config = dict(
    vocab_size=26490,
    activation='squared_relu',
    positions='rope',
    tie_embeddings=False,
    extras=['gated attention', 'normalized values', 'value embeddings'],
    init_std_up=0.0226,
    optimizer='cautious_adamw',
    beta2=0.98,
    lr_head=0.0068,
    schedule='wsd',
    final_lr_fraction=0.05,
    batch_tokens=131072,
    seq_len=512,
)
Each number is 50 + 10 x the weight over its row's rms, rounded and kept within 0 to 99. Layers, rows and columns count from 0. The size before them is the row's rms in percent of the matrix's.

# layer 10 MLP up, 2048x512, rms 0.0304, rows 314-422, columns 448-511
091:55 38 34 52 30 40 42 41 57 50 49 61 44 50 47 55 30 56 55 47 57 49 53 39 57 63 36 38 34 31 64 48 44 43 54 68 48 60 54 36 49 63 55 56 62 49 61 50 43 55 51 60 41 59 63 47 53 44 55 51 51 47 57 48
101:66 57 41 45 45 60 47 42 55 55 50 35 52 54 53 63 62 61 35 47 63 38 62 57 44 47 46 60 53 37 52 41 45 66 49 59 53 58 41 47 46 39 47 37 60 49 46 57 51 46 37 41 67 63 62 39 44 46 44 52 54 51 50 55
097:38 47 34 35 65 36 55 57 49 62 51 50 56 26 63 46 44 49 49 28 51 60 42 56 48 31 58 52 35 46 42 52 54 35 43 65 59 49 46 58 47 47 42 42 40 48 36 51 52 53 60 55 54 49 43 34 47 49 45 54 46 56 30 55
096:68 61 41 61 64 32 41 61 54 39 54 43 54 32 53 56 55 43 49 70 42 57 51 57 57 72 62 67 52 61 53 59 36 60 53 51 40 53 43 57 49 46 34 47 55 63 56 37 61 50 36 51 52 50 58 48 48 28 41 39 59 58 33 55
098:50 43 52 52 66 30 57 41 63 29 44 50 57 58 50 47 47 45 50 45 62 38 76 48 40 61 58 36 57 55 56 58 48 45 48 73 48 47 43 62 55 52 50 57 48 56 49 48 54 55 53 43 58 62 40 44 36 30 70 48 58 46 44 47
093:44 48 56 49 60 56 56 47 56 53 62 46 48 40 52 61 53 40 52 38 54 44 54 39 42 45 55 54 69 52 37 47 49 61 55 52 47 47 71 36 43 47 59 44 64 52 34 45 51 46 56 49 36 69 42 52 46 45 62 42 39 56 28 86
101:63 53 45 39 40 66 55 47 74 54 35 51 56 41 55 64 56 44 58 50 66 57 51 60 32 49 44 57 43 43 56 60 46 65 58 25 51 46 48 72 47 49 32 79 48 68 33 48 51 57 49 48 45 60 37 60 49 57 51 55 58 40 34 68
113:37 43 55 44 53 46 56 38 44 50 54 52 61 39 49 47 59 61 69 42 52 62 37 50 44 38 65 50 52 27 66 60 76 64 54 51 56 57 56 56 44 32 56 57 56 53 46 43 60 47 47 49 52 53 51 38 29 52 50 44 32 50 37 75
101:48 62 44 57 40 53 51 51 47 60 60 36 56 46 47 43 47 56 69 49 55 50 57 53 41 42 46 68 36 44 50 42 62 41 47 48 59 41 46 64 61 40 61 65 62 60 34 50 49 75 40 64 58 37 56 53 34 53 49 35 59 51 57 37
096:58 60 19 57 63 57 40 40 47 50 44 52 51 52 43 49 43 47 46 51 65 55 61 58 51 61 53 55 40 74 43 41 66 48 49 67 36 33 25 34 54 56 43 63 32 36 47 38 55 66 41 44 55 59 67 66 47 42 55 37 41 46 52 80
089:57 43 47 41 53 29 42 51 54 29 56 37 51 41 51 35 33 52 55 38 45 49 50 59 45 31 41 46 62 49 53 63 64 46 48 58 58 45 43 58 48 48 70 49 56 53 47 59 49 66 51 76 67 43 41 40 53 42 60 31 38 58 52 48
094:58 41 54 45 48 52 46 56 38 40 59 38 53 53 51 51 50 55 37 51 40 47 41 41 36 52 46 43 57 56 47 59 67 63 50 56 40 55 51 55 44 51 39 47 42 56 59 62 55 60 43 42 54 61 65 44 41 32 37 44 46 56 54 50
102:55 56 56 44 59 41 36 61 59 51 40 40 47 34 51 36 61 52 50 51 55 57 54 64 53 57 45 43 52 46 64 64 54 35 46 67 40 43 49 47 65 49 52 58 53 57 58 52 41 58 33 45 47 55 72 54 50 53 44 56 42 47 33 54
092:55 31 30 40 44 43 52 30 67 51 50 40 62 62 46 48 43 55 39 58 45 46 52 44 36 56 58 58 65 49 42 63 48 57 62 40 42 46 50 50 53 47 60 38 39 50 38 48 65 45 26 43 52 67 60 45 68 49 49 38 49 38 43 56
089:52 46 54 44 46 45 49 64 50 52 38 40 44 50 26 62 51 56 62 44 44 42 40 57 44 48 74 49 67 62 60 57 44 56 66 46 31 56 37 41 61 48 46 51 48 41 67 40 53 39 55 63 48 50 47 72 61 60 62 60 54 64 57 46
101:50 42 52 61 25 46 58 50 30 53 57 43 48 43 57 43 56 47 56 39 58 49 59 56 45 51 51 80 58 35 48 28 68 34 40 45 33 33 54 55 60 44 40 52 45 62 38 54 41 54 48 39 57 36 46 44 43 54 53 43 44 61 55 50
084:56 49 59 26 57 54 43 58 48 41 24 67 71 55 66 45 62 42 49 57 53 46 51 64 69 44 66 51 31 44 57 61 65 49 59 45 40 53 60 43 66 54 37 66 49 30 55 67 41 56 46 56 52 49 42 46 55 54 56 55 50 47 41 46
096:46 60 66 67 58 39 55 47 59 35 60 48 55 50 53 24 42 40 73 32 57 51 71 50 52 40 40 43 54 51 31 47 52 52 50 46 56 51 25 50 53 43 49 48 53 25 44 41 55 47 63 42 50 44 45 35 53 59 40 41 59 39 52 44
085:52 55 50 45 54 56 52 33 52 45 39 46 56 61 38 63 42 45 49 59 47 39 55 71 46 43 42 48 41 40 43 46 30 64 62 39 63 43 30 52 56 48 51 51 41 58 35 43 65 64 53 44 66 38 59 48 51 52 50 47 54 48 48 43
099:63 51 52 39 55 59 56 46 50 64 57 49 43 64 51 45 63 25 57 37 45 62 55 53 64 58 46 79 59 53 54 51 45 45 51 44 50 32 67 25 58 58 60 56 49 29 55 33 66 61 46 58 60 42 36 63 38 54 80 34 52 52 43 46
098:37 54 41 47 62 67 51 43 64 58 49 51 51 56 49 65 59 67 56 50 50 36 57 56 43 42 47 65 35 49 50 58 56 47 57 63 35 55 40 63 41 37 55 50 54 42 38 67 44 59 47 63 39 50 48 44 46 53 34 48 45 57 50 52
103:48 50 56 57 38 49 52 61 60 36 53 40 50 42 61 48 55 39 58 51 54 64 48 72 53 48 46 68 37 55 55 65 51 33 35 82 52 52 42 54 57 52 51 44 60 52 61 41 53 55 50 62 53 53 55 48 65 48 61 51 60 52 37 58
111:75 46 40 45 80 52 54 36 45 55 52 53 51 37 57 72 61 24 52 55 54 51 59 54 55 42 59 55 68 55 48 58 66 59 55 53 48 51 53 58 39 44 58 45 45 50 43 56 32 42 47 55 64 36 53 50 39 43 55 49 42 46 47 59
105:50 73 30 57 43 59 52 47 54 33 42 49 54 40 65 64 42 57 47 55 50 63 61 44 43 62 49 53 37 60 44 37 52 48 42 40 44 47 42 62 56 64 52 39 44 62 54 56 65 58 44 51 37 50 51 54 48 24 47 42 56 67 42 49
093:75 49 23 54 53 61 47 43 50 51 41 37 56 51 44 53 48 69 39 30 49 57 37 66 47 63 44 63 42 32 56 56 53 46 57 56 46 50 36 34 56 63 58 50 49 35 36 48 51 36 47 45 38 45 48 44 67 31 42 46 49 37 56 67
090:57 67 48 59 56 47 45 31 58 50 44 60 47 54 42 44 45 62 40 53 60 40 56 49 47 49 55 41 44 36 37 53 57 51 35 62 43 44 33 54 67 42 57 46 52 52 41 42 47 69 45 55 73 31 43 45 50 36 62 31 61 37 62 42
092:52 64 48 65 39 52 61 66 65 64 46 54 57 51 54 45 38 46 48 54 68 50 72 46 58 52 52 56 57 60 63 38 54 64 44 61 37 35 52 44 43 75 51 50 34 51 51 54 45 50 44 52 41 49 54 25 51 49 31 46 51 54 57 34
126:44 39 43 57 42 40 48 45 55 46 42 48 57 50 42 60 52 46 78 37 48 52 45 66 29 42 58 52 54 40 57 63 63 40 49 57 49 27 68 35 51 41 47 51 54 36 47 44 49 41 39 52 55 41 45 37 56 40 51 46 52 35 49 55
090:52 62 43 39 64 53 38 36 66 46 55 55 50 72 51 64 42 52 63 61 41 58 42 48 40 61 56 35 46 62 70 69 42 74 63 49 61 29 43 56 65 49 52 55 44 45 49 41 44 48 45 47 58 52 38 37 57 30 47 59 57 59 57 47
090:64 63 51 36 46 52 48 38 58 54 63 55 50 64 66 72 46 54 49 52 56 58 37 47 56 62 46 57 45 59 54 58 53 42 59 59 53 44 67 51 47 62 69 30 50 68 42 79 49 47 52 50 56 47 45 56 51 52 44 53 55 66 37 59
101:77 51 48 49 37 75 51 61 54 37 38 40 60 52 43 60 41 44 42 40 54 50 51 50 31 52 55 46 42 55 47 64 58 43 45 38 60 47 44 44 65 56 48 37 57 29 48 65 46 49 37 50 40 54 53 55 35 52 78 43 49 42 48 37
090:45 50 56 53 54 48 68 24 51 50 41 53 42 47 52 49 66 44 51 19 40 54 54 57 46 42 48 44 36 45 49 71 59 36 66 43 56 52 50 45 62 55 42 40 61 42 53 49 57 49 32 42 53 53 40 57 53 58 44 47 40 47 58 51
099:53 41 57 65 63 43 49 39 67 30 44 39 42 61 55 46 53 49 42 67 51 59 36 54 64 45 56 63 29 59 49 64 59 38 68 56 43 40 43 43 52 54 58 50 35 58 44 36 58 64 42 44 50 37 49 52 48 49 46 46 54 52 56 52
103:59 62 47 44 50 47 45 60 51 58 53 46 53 47 55 59 50 60 44 43 60 46 62 45 55 49 41 70 61 60 32 45 88 39 42 55 42 46 38 33 63 34 43 59 34 64 55 47 41 63 53 55 47 42 50 39 40 42 47 60 35 50 48 60
088:39 43 59 63 56 32 49 32 48 64 51 51 55 58 47 50 50 51 42 32 47 59 58 49 64 48 40 53 47 40 33 53 61 28 43 49 40 44 31 52 46 43 48 36 33 60 47 48 48 52 44 38 66 49 47 38 58 35 42 45 57 41 65 31
101:65 50 43 66 52 44 54 47 56 59 39 46 61 41 55 47 56 51 46 58 51 57 63 58 53 60 49 56 48 42 50 38 51 33 57 43 49 60 36 52 45 53 45 45 45 42 39 56 57 38 56 51 36 72 60 49 42 63 47 52 51 35 49 55
104:65 51 54 47 46 47 52 57 49 43 36 37 47 53 50 49 52 51 45 43 46 65 71 58 49 51 52 58 52 58 54 49 48 67 42 59 46 38 56 36 54 37 45 37 34 49 51 48 56 63 45 48 52 29 51 65 51 52 47 45 35 40 45 71
109:42 23 47 59 49 54 44 39 64 60 42 63 53 48 49 54 63 50 52 53 48 36 37 41 48 58 50 46 58 43 51 40 76 63 49 51 45 51 62 38 68 55 65 59 37 55 46 50 69 56 53 60 49 57 56 56 44 56 43 44 51 65 44 52
115:58 40 55 43 60 47 49 54 47 35 43 46 44 52 43 65 52 39 54 41 47 49 46 51 49 53 44 67 49 56 56 54 40 61 55 50 60 43 45 73 54 46 55 54 27 54 54 60 49 61 33 58 46 61 70 51 64 55 34 36 51 48 30 62
091:55 41 54 37 55 42 53 49 55 61 58 48 57 55 54 58 46 62 49 47 50 58 51 74 52 38 53 67 58 80 28 49 36 65 50 47 55 29 58 71 46 54 55 54 56 53 58 54 51 51 31 43 62 60 52 64 44 50 62 38 62 41 47 80
098:41 48 31 54 43 51 67 65 49 26 54 42 54 55 54 59 53 49 61 71 54 53 62 51 37 40 61 63 59 48 64 43 54 56 54 58 45 68 45 65 36 56 45 43 48 56 28 47 69 60 39 40 50 53 59 57 46 54 55 34 41 59 57 42
099:49 52 41 51 49 71 43 51 45 37 50 39 58 68 55 47 59 43 36 57 47 52 49 27 36 43 51 50 46 59 48 47 46 68 67 48 51 43 57 63 50 49 60 45 58 44 30 57 44 50 44 45 49 38 58 63 42 51 53 33 64 58 25 48
099:58 68 48 65 54 54 56 40 44 48 49 37 61 43 40 49 63 42 40 30 45 57 48 44 39 55 53 41 38 27 56 39 66 58 32 44 48 58 35 46 49 42 57 37 41 45 48 55 49 71 45 46 63 50 47 41 42 47 45 38 51 44 52 37
088:63 43 49 59 44 64 38 38 47 52 62 51 52 54 44 45 62 67 39 48 48 35 62 41 33 67 54 40 56 40 60 63 51 49 38 55 53 42 49 39 47 42 53 72 61 49 32 53 67 44 59 56 59 55 56 52 34 41 48 46 57 52 46 63
097:60 66 66 39 46 58 62 45 45 39 33 48 49 52 51 62 54 33 64 38 52 47 55 56 57 53 56 59 46 45 47 46 49 34 63 34 41 37 52 60 49 58 36 51 50 44 67 61 62 58 49 36 43 36 65 34 33 52 56 48 48 59 39 48
126:44 65 45 29 56 52 42 52 51 44 47 67 48 40 43 52 49 53 53 46 56 51 74 48 51 47 57 50 52 53 51 64 39 66 38 53 39 51 44 63 48 49 49 40 51 55 48 51 60 58 40 63 38 40 37 62 50 52 44 37 32 43 41 60
096:50 37 45 58 31 73 59 53 54 64 52 36 54 39 39 42 51 52 49 44 55 42 61 50 50 49 54 46 26 43 36 44 57 50 63 37 55 51 48 69 58 56 58 52 52 55 55 36 50 58 56 40 35 46 48 43 58 42 47 46 45 42 42 59
105:48 64 52 33 41 39 59 57 33 54 46 41 60 47 51 61 57 62 51 53 52 47 53 44 54 48 38 48 40 47 43 49 43 33 52 44 49 52 60 52 55 54 43 51 61 53 60 60 41 47 52 47 47 61 53 46 55 57 52 41 44 48 52 32
095:53 49 50 45 50 59 45 53 68 58 41 47 48 35 39 55 44 65 39 50 45 64 43 60 36 35 64 47 51 49 47 47 49 42 49 39 43 37 51 46 77 59 54 88 53 27 42 48 49 41 54 42 39 49 42 55 49 53 45 47 38 48 46 39
098:47 68 48 42 81 64 74 35 41 39 55 39 50 55 45 49 68 39 52 57 49 56 65 42 46 65 57 41 54 67 41 48 48 41 48 53 37 57 55 36 45 62 53 34 51 58 36 55 57 64 32 36 52 49 42 70 46 57 44 34 38 59 36 52
108:57 54 34 60 40 64 60 50 68 61 67 55 63 49 48 63 57 49 42 67 53 58 59 76 52 49 50 38 28 64 59 58 48 41 40 44 57 55 44 53 58 53 39 66 51 52 42 41 64 55 46 45 59 61 48 59 64 43 47 46 60 46 41 57
095:59 50 46 53 37 58 67 47 52 60 53 41 56 41 60 37 37 57 60 65 51 51 48 48 41 38 63 50 54 41 50 47 53 57 51 64 52 49 57 30 53 46 50 27 71 71 59 59 42 41 43 41 54 43 45 55 46 51 52 38 18 55 43 43
101:58 80 51 37 39 57 67 61 55 34 56 46 51 37 59 50 45 43 71 60 69 49 35 37 48 55 54 58 34 56 57 47 65 34 54 43 42 51 43 70 64 42 41 71 60 42 58 51 55 52 37 46 55 50 62 56 36 54 56 62 49 50 48 50
100:57 60 49 45 61 43 48 44 44 58 58 41 53 37 33 36 52 53 67 52 47 44 51 51 47 53 40 58 53 47 36 49 48 52 49 71 32 36 67 53 42 59 44 53 32 22 26 64 44 51 45 60 59 61 53 47 46 68 43 57 52 36 37 49
109:50 55 39 61 54 41 52 61 47 50 31 31 65 63 28 64 36 73 59 57 48 54 73 44 53 52 39 49 43 52 46 47 44 41 34 29 50 56 45 62 50 33 65 48 37 33 57 72 57 40 32 41 45 36 53 41 46 59 40 44 54 50 51 54
103:64 38 46 48 69 51 49 49 69 45 42 58 53 33 55 57 40 49 54 39 46 62 41 54 34 50 51 39 51 57 47 55 58 63 39 58 55 49 35 46 52 28 43 72 67 62 72 47 66 55 42 72 67 54 36 45 49 57 56 51 59 55 46 47
106:44 59 38 49 56 40 68 50 41 46 46 46 59 33 41 58 37 42 43 46 67 56 39 48 46 56 52 62 58 57 50 43 60 50 46 54 50 39 51 54 43 36 75 64 45 55 82 43 57 48 47 45 48 62 63 51 41 47 55 29 47 60 46 64
099:44 51 39 62 46 53 55 52 44 51 46 33 63 46 56 45 42 72 55 58 58 56 67 44 61 60 50 60 59 46 62 45 57 62 64 54 71 44 50 35 59 49 50 50 40 38 54 56 49 60 36 53 58 60 50 51 39 50 45 46 48 58 55 47
096:57 34 57 51 41 54 38 44 36 42 29 61 44 20 53 60 56 46 64 21 40 60 44 36 53 56 48 47 41 62 48 48 34 55 46 47 42 43 41 55 47 42 43 57 45 45 46 56 36 42 41 47 51 54 56 66 54 54 58 33 33 54 50 43
098:62 62 51 58 57 40 66 59 49 34 54 52 62 40 42 49 52 38 66 37 63 46 52 48 54 48 54 52 48 63 41 37 46 24 47 63 36 39 58 52 67 52 50 60 59 50 59 44 68 56 41 65 56 39 58 57 52 56 52 57 54 50 41 54
098:49 38 48 39 57 43 55 53 53 50 50 39 72 44 32 49 55 69 48 52 48 60 50 51 35 56 64 54 55 56 69 60 47 56 39 34 55 40 20 42 62 38 53 36 54 50 38 43 60 66 53 70 63 49 51 52 48 53 59 40 47 50 40 38
103:68 39 42 35 45 61 58 43 51 47 52 43 66 49 58 66 32 45 28 55 59 39 63 36 44 51 49 40 33 43 65 64 55 43 42 44 45 43 60 55 56 45 64 47 57 55 49 71 64 43 48 55 47 55 42 51 69 27 61 46 35 51 47 56
082:60 51 48 31 50 59 42 58 38 47 60 45 50 53 36 61 64 55 51 36 41 43 39 61 33 51 61 54 49 42 56 36 51 50 50 61 42 45 46 50 55 52 38 44 50 50 64 29 83 63 40 50 66 41 56 53 49 30 57 56 54 39 64 46
095:46 57 48 50 46 28 56 37 29 42 50 49 48 53 34 51 49 48 63 59 54 58 50 39 56 49 48 53 53 70 49 43 48 47 44 48 17 48 37 37 39 49 40 69 61 57 51 47 57 49 54 49 46 54 38 62 38 57 62 33 59 63 46 60
097:53 61 51 52 51 45 57 54 58 55 51 30 44 51 53 49 54 33 56 45 63 52 55 37 49 60 59 56 44 52 45 54 61 33 44 68 58 37 33 69 61 48 61 53 66 38 36 59 49 62 48 30 54 35 51 34 48 64 53 45 57 64 47 51
107:68 52 55 50 49 60 53 42 53 58 41 41 62 31 54 53 55 55 53 61 69 51 48 56 46 53 40 61 48 59 60 52 44 59 47 50 44 49 45 34 52 48 70 44 56 62 56 48 60 37 63 57 71 32 45 34 53 52 57 50 41 60 36 48
101:55 53 57 57 42 52 57 49 47 40 64 44 65 35 53 50 55 33 47 44 64 56 51 41 55 60 53 52 49 38 50 27 33 57 41 41 61 33 34 53 68 44 52 50 49 57 49 45 72 42 48 44 50 40 59 56 63 38 35 43 52 62 41 38
112:52 34 55 25 59 61 50 43 55 63 48 50 69 40 52 43 43 43 48 35 38 49 46 41 46 50 35 37 41 39 38 37 49 45 43 66 60 61 48 66 58 54 60 68 53 44 36 59 54 52 49 53 44 73 56 44 55 60 54 48 39 44 58 38
101:73 49 52 53 63 55 41 34 49 32 40 38 63 42 63 66 58 59 44 39 67 49 72 57 44 53 50 48 50 67 40 64 50 41 52 49 45 56 39 54 47 56 57 51 51 51 29 55 45 55 53 56 75 44 49 36 45 69 44 45 39 62 52 78
104:68 34 33 62 41 56 70 47 60 59 47 52 61 34 35 50 47 46 42 41 64 50 50 44 52 67 42 54 37 69 25 35 68 36 43 35 28 65 57 62 50 28 64 54 53 48 47 46 43 54 32 57 32 44 59 38 57 53 58 46 59 52 36 37
097:57 49 32 48 53 56 50 58 57 55 58 54 59 42 59 57 45 49 47 55 59 63 40 72 42 60 52 65 52 75 52 56 51 60 38 61 49 56 37 48 40 49 34 42 30 40 62 56 55 57 46 67 62 52 44 39 54 43 63 51 51 47 45 53
102:57 50 36 57 49 57 52 65 47 60 52 45 54 45 58 52 33 70 47 49 45 59 41 31 68 49 62 48 48 50 47 54 47 55 55 44 58 43 50 45 44 39 63 75 50 61 64 55 74 56 38 50 58 51 42 63 58 54 39 48 58 56 39 46
102:48 69 58 49 45 50 65 55 44 58 55 50 57 49 57 42 46 39 47 38 54 50 55 47 50 36 50 52 49 49 52 52 31 34 58 39 45 53 41 52 50 45 55 45 53 50 38 57 43 50 45 38 66 46 49 44 55 37 61 42 60 43 59 59
090:40 53 51 37 47 61 65 38 67 59 53 62 58 72 44 49 45 43 43 37 64 54 62 51 43 35 41 58 31 35 58 45 58 59 47 53 62 46 42 28 55 35 50 62 51 48 49 51 52 75 42 53 54 56 52 52 50 33 45 40 48 49 56 46
116:60 52 55 60 55 50 64 47 56 51 22 59 71 60 57 67 64 39 53 52 47 55 49 36 47 52 46 45 18 52 55 41 55 48 38 46 55 52 43 37 50 52 61 54 51 32 41 47 64 51 56 54 57 47 22 43 56 54 44 44 47 53 31 46
091:49 52 58 53 25 43 42 50 48 60 51 40 50 50 41 49 55 43 57 25 44 33 35 44 55 47 50 59 54 42 52 41 53 50 68 59 39 43 71 47 41 51 41 52 65 39 59 49 57 51 33 37 40 55 45 60 42 50 55 49 46 45 40 75
102:49 59 42 45 66 78 48 35 37 59 43 67 57 59 30 51 57 57 60 34 52 38 58 51 43 39 49 50 45 46 53 35 47 71 49 45 57 48 55 58 49 65 31 39 52 39 50 58 61 38 57 46 55 71 45 54 43 48 56 29 45 61 41 59
110:50 52 38 33 51 49 65 46 63 36 41 38 60 41 60 45 51 24 44 46 57 61 58 23 49 21 58 42 35 49 46 64 65 40 37 41 60 52 41 61 53 44 79 49 42 61 56 53 61 50 53 63 53 33 44 60 44 14 39 50 44 54 46 68
089:57 32 50 55 47 58 47 45 47 35 54 45 58 60 56 50 62 49 58 56 53 28 48 42 43 53 86 34 35 66 60 50 53 49 40 73 67 54 44 54 41 41 52 63 44 33 56 50 61 41 41 49 57 44 54 30 52 53 56 42 43 61 50 48
097:38 35 51 47 55 37 49 24 44 42 43 32 52 47 56 53 53 64 65 42 55 47 49 43 49 48 58 44 40 46 53 69 55 44 41 68 57 57 43 25 62 42 61 62 50 57 66 44 50 51 50 36 50 59 79 56 34 40 49 51 44 50 53 43
107:38 56 34 40 59 56 54 35 47 47 42 27 56 48 52 69 48 52 71 47 54 62 54 31 24 46 49 56 50 52 43 36 71 51 69 48 51 52 50 60 52 49 43 50 40 66 44 48 61 55 56 46 49 44 49 55 63 40 67 48 55 40 50 46
106:45 42 49 51 43 30 67 63 61 44 41 41 50 56 69 41 71 36 76 45 51 37 42 57 51 39 60 54 61 48 44 62 46 37 61 58 49 38 74 50 53 43 50 43 47 43 64 62 46 37 52 38 55 39 42 50 56 47 52 54 32 58 31 51
103:36 52 54 55 64 58 54 42 59 34 66 55 55 47 45 40 41 31 48 50 56 47 57 54 40 50 47 49 54 68 54 45 46 49 54 38 52 40 69 34 39 37 52 47 64 41 50 55 62 49 44 45 60 45 32 39 45 52 57 28 45 42 41 57
103:78 55 55 59 75 59 56 42 64 61 64 43 57 56 60 62 70 49 50 39 53 60 46 49 58 56 61 72 60 62 38 53 65 72 49 41 55 61 50 47 45 48 65 61 53 35 51 63 51 46 39 60 69 39 50 38 55 52 40 22 56 49 60 69
101:65 58 55 46 78 63 40 52 47 56 37 52 70 48 38 59 51 45 46 50 43 54 63 60 49 43 54 42 55 59 54 34 60 52 52 43 51 63 42 52 50 67 40 38 48 24 52 58 53 60 45 44 44 58 50 32 60 62 36 40 52 60 37 54
099:46 50 43 67 53 41 46 64 60 47 36 50 56 66 49 49 43 31 47 58 51 70 78 48 45 38 49 58 42 48 57 54 36 22 49 49 41 53 33 44 68 55 57 61 52 44 49 65 59 42 46 53 48 51 45 46 26 40 59 56 52 58 53 48
098:40 62 44 55 50 45 52 45 44 38 47 50 59 62 42 49 64 53 69 63 38 40 38 53 33 54 54 44 49 57 56 44 43 50 60 47 43 45 49 40 55 41 45 48 37 28 53 62 52 41 64 60 40 63 50 49 54 60 37 56 48 32 32 54
100:66 53 47 50 49 56 51 43 52 45 37 42 51 52 47 44 58 54 54 44 53 50 68 52 48 53 56 70 43 54 75 25 59 59 54 57 40 67 38 36 55 53 58 46 57 39 57 56 43 59 52 44 48 49 38 65 47 59 48 53 42 54 48 33
086:44 42 38 41 59 68 46 34 53 50 67 51 51 40 48 61 47 60 36 46 49 43 55 45 32 61 60 50 56 33 54 55 53 36 62 50 58 53 54 60 59 53 43 54 62 62 48 29 59 68 54 46 51 51 49 45 44 47 47 53 47 40 38 39
129:61 54 59 52 56 65 67 46 56 48 31 58 51 30 41 60 58 57 73 63 70 62 54 66 52 56 51 58 55 33 59 54 50 45 54 39 51 57 37 61 64 55 34 63 64 64 48 58 51 61 30 65 49 66 59 36 52 59 58 44 36 40 44 57
113:76 60 38 58 48 47 51 50 48 59 40 33 62 45 41 43 43 61 46 54 60 47 39 65 52 50 36 46 58 46 67 62 69 40 17 39 60 49 45 45 39 30 67 45 60 41 27 77 65 48 48 44 57 47 58 41 45 55 58 44 36 64 53 50
090:53 45 32 44 55 76 41 47 54 62 31 53 56 35 45 54 53 49 59 60 57 58 44 50 67 52 41 50 57 41 42 44 42 54 49 71 48 61 51 53 40 32 69 41 42 39 51 64 45 46 45 44 42 51 45 42 37 27 67 55 40 50 58 51
097:37 53 44 39 56 44 38 38 36 46 55 65 61 31 41 45 60 44 55 32 55 41 49 36 36 53 62 44 47 30 59 48 64 35 49 61 43 46 64 55 60 48 63 41 45 43 52 53 69 47 41 48 67 53 56 33 49 30 46 54 32 55 47 35
103:66 55 48 41 37 30 57 48 37 48 55 41 51 38 57 54 45 46 62 68 43 49 42 37 49 46 46 58 53 39 39 51 44 30 45 52 50 63 36 68 59 34 55 57 46 54 43 53 38 44 52 56 56 67 60 35 28 55 46 40 41 55 53 54
090:69 56 57 59 40 48 75 31 44 47 43 50 59 47 57 76 48 51 58 46 59 32 48 48 39 37 51 42 55 44 64 51 52 52 48 50 43 52 45 32 65 63 38 54 57 57 42 75 66 75 43 54 52 36 42 43 50 28 52 34 56 65 54 59
094:49 58 54 45 67 59 74 57 43 63 28 57 61 54 60 43 36 42 53 52 86 36 60 45 52 30 57 57 43 52 44 54 43 44 62 48 49 47 64 56 45 52 43 51 54 50 63 74 53 55 49 60 61 48 41 49 54 65 42 29 65 54 43 45
104:47 52 42 63 55 39 49 58 35 51 55 51 61 44 29 70 37 43 55 53 56 50 47 43 30 59 39 55 57 45 39 47 42 50 42 35 49 41 32 49 61 61 59 50 46 39 74 25 42 48 45 60 57 63 77 46 51 62 41 54 54 61 60 49
101:57 54 62 41 63 45 43 54 48 47 44 46 53 48 61 60 61 62 41 53 49 55 57 41 42 59 42 58 51 40 56 43 44 47 37 44 57 45 36 46 42 56 61 41 54 60 45 61 63 54 57 49 56 42 48 55 53 57 25 44 53 56 56 66
098:60 46 60 28 56 38 47 51 61 45 43 37 58 62 55 57 50 35 41 51 50 47 25 48 42 38 52 61 44 59 56 46 60 54 50 47 47 45 60 50 59 51 64 48 38 35 70 48 54 38 30 49 54 55 54 52 54 44 55 49 49 56 59 39
101:63 56 33 59 60 51 44 43 69 67 42 39 62 40 58 55 55 43 48 37 40 44 52 55 38 42 47 67 51 51 52 52 56 45 71 65 35 36 30 39 61 34 62 48 41 48 46 49 54 53 24 41 50 39 63 47 41 60 40 61 43 30 43 51
097:43 51 41 59 61 48 75 61 36 55 73 41 60 42 41 52 52 53 58 49 52 68 46 38 50 32 45 57 48 46 46 41 58 49 50 56 61 53 44 69 46 65 43 55 56 50 59 60 57 43 41 40 59 67 62 45 38 57 49 46 43 57 55 36
100:51 46 34 35 52 47 31 46 68 55 55 24 55 56 60 53 56 43 53 51 47 62 68 75 49 56 59 50 55 51 54 46 49 64 32 70 39 61 47 45 35 67 60 39 47 58 58 70 61 42 43 53 39 49 54 50 33 33 40 51 49 71 33 60
092:60 66 61 51 57 53 49 39 41 31 12 55 67 39 53 43 49 44 57 60 66 70 62 37 55 50 44 59 53 65 44 65 51 45 45 23 47 59 60 49 47 49 59 71 38 61 40 60 60 46 47 53 43 50 44 47 46 47 54 35 39 73 41 51
095:36 53 52 38 49 57 48 43 78 56 64 41 50 56 40 58 37 45 46 48 48 48 50 63 44 36 45 50 50 52 68 37 41 53 61 48 36 37 39 48 59 63 39 59 44 59 61 38 60 57 42 59 53 62 45 56 57 54 54 48 42 68 57 58
095:49 60 62 51 76 44 55 34 53 56 45 42 54 46 47 34 47 36 67 53 58 54 52 52 56 56 59 50 64 42 47 54 46 49 71 59 43 59 59 40 44 56 67 77 20 63 53 54 52 30 53 58 40 57 38 52 50 60 49 50 44 47 53 48
093:59 48 56 40 59 50 52 33 50 57 56 51 52 46 55 57 64 46 46 43 59 37 47 46 44 54 62 60 42 70 58 48 57 61 54 43 48 53 35 63 52 51 49 45 50 55 42 49 54 43 39 48 58 48 55 63 49 54 50 37 65 48 41 44
084:38 50 31 61 52 50 43 49 43 49 53 43 47 43 39 49 50 57 64 46 50 49 44 42 50 55 57 55 28 43 43 48 35 54 50 44 49 55 50 29 46 53 42 53 44 55 25 50 46 49 45 52 61 54 50 68 48 52 45 44 62 61 54 51
096:60 50 42 67 53 53 59 45 42 49 47 44 51 63 41 42 62 46 52 34 54 58 44 50 39 48 51 56 54 41 51 34 44 45 40 35 49 41 46 51 45 59 42 49 58 46 45 64 43 41 55 50 48 75 53 46 40 31 55 43 45 70 59 59
095:52 45 63 46 51 53 56 46 54 42 40 51 48 45 65 53 50 65 47 23 45 61 54 34 51 64 53 49 44 34 55 61 47 43 58 41 63 29 49 55 50 46 56 65 49 35 45 43 81 46 42 49 45 50 44 52 34 43 77 49 51 65 35 38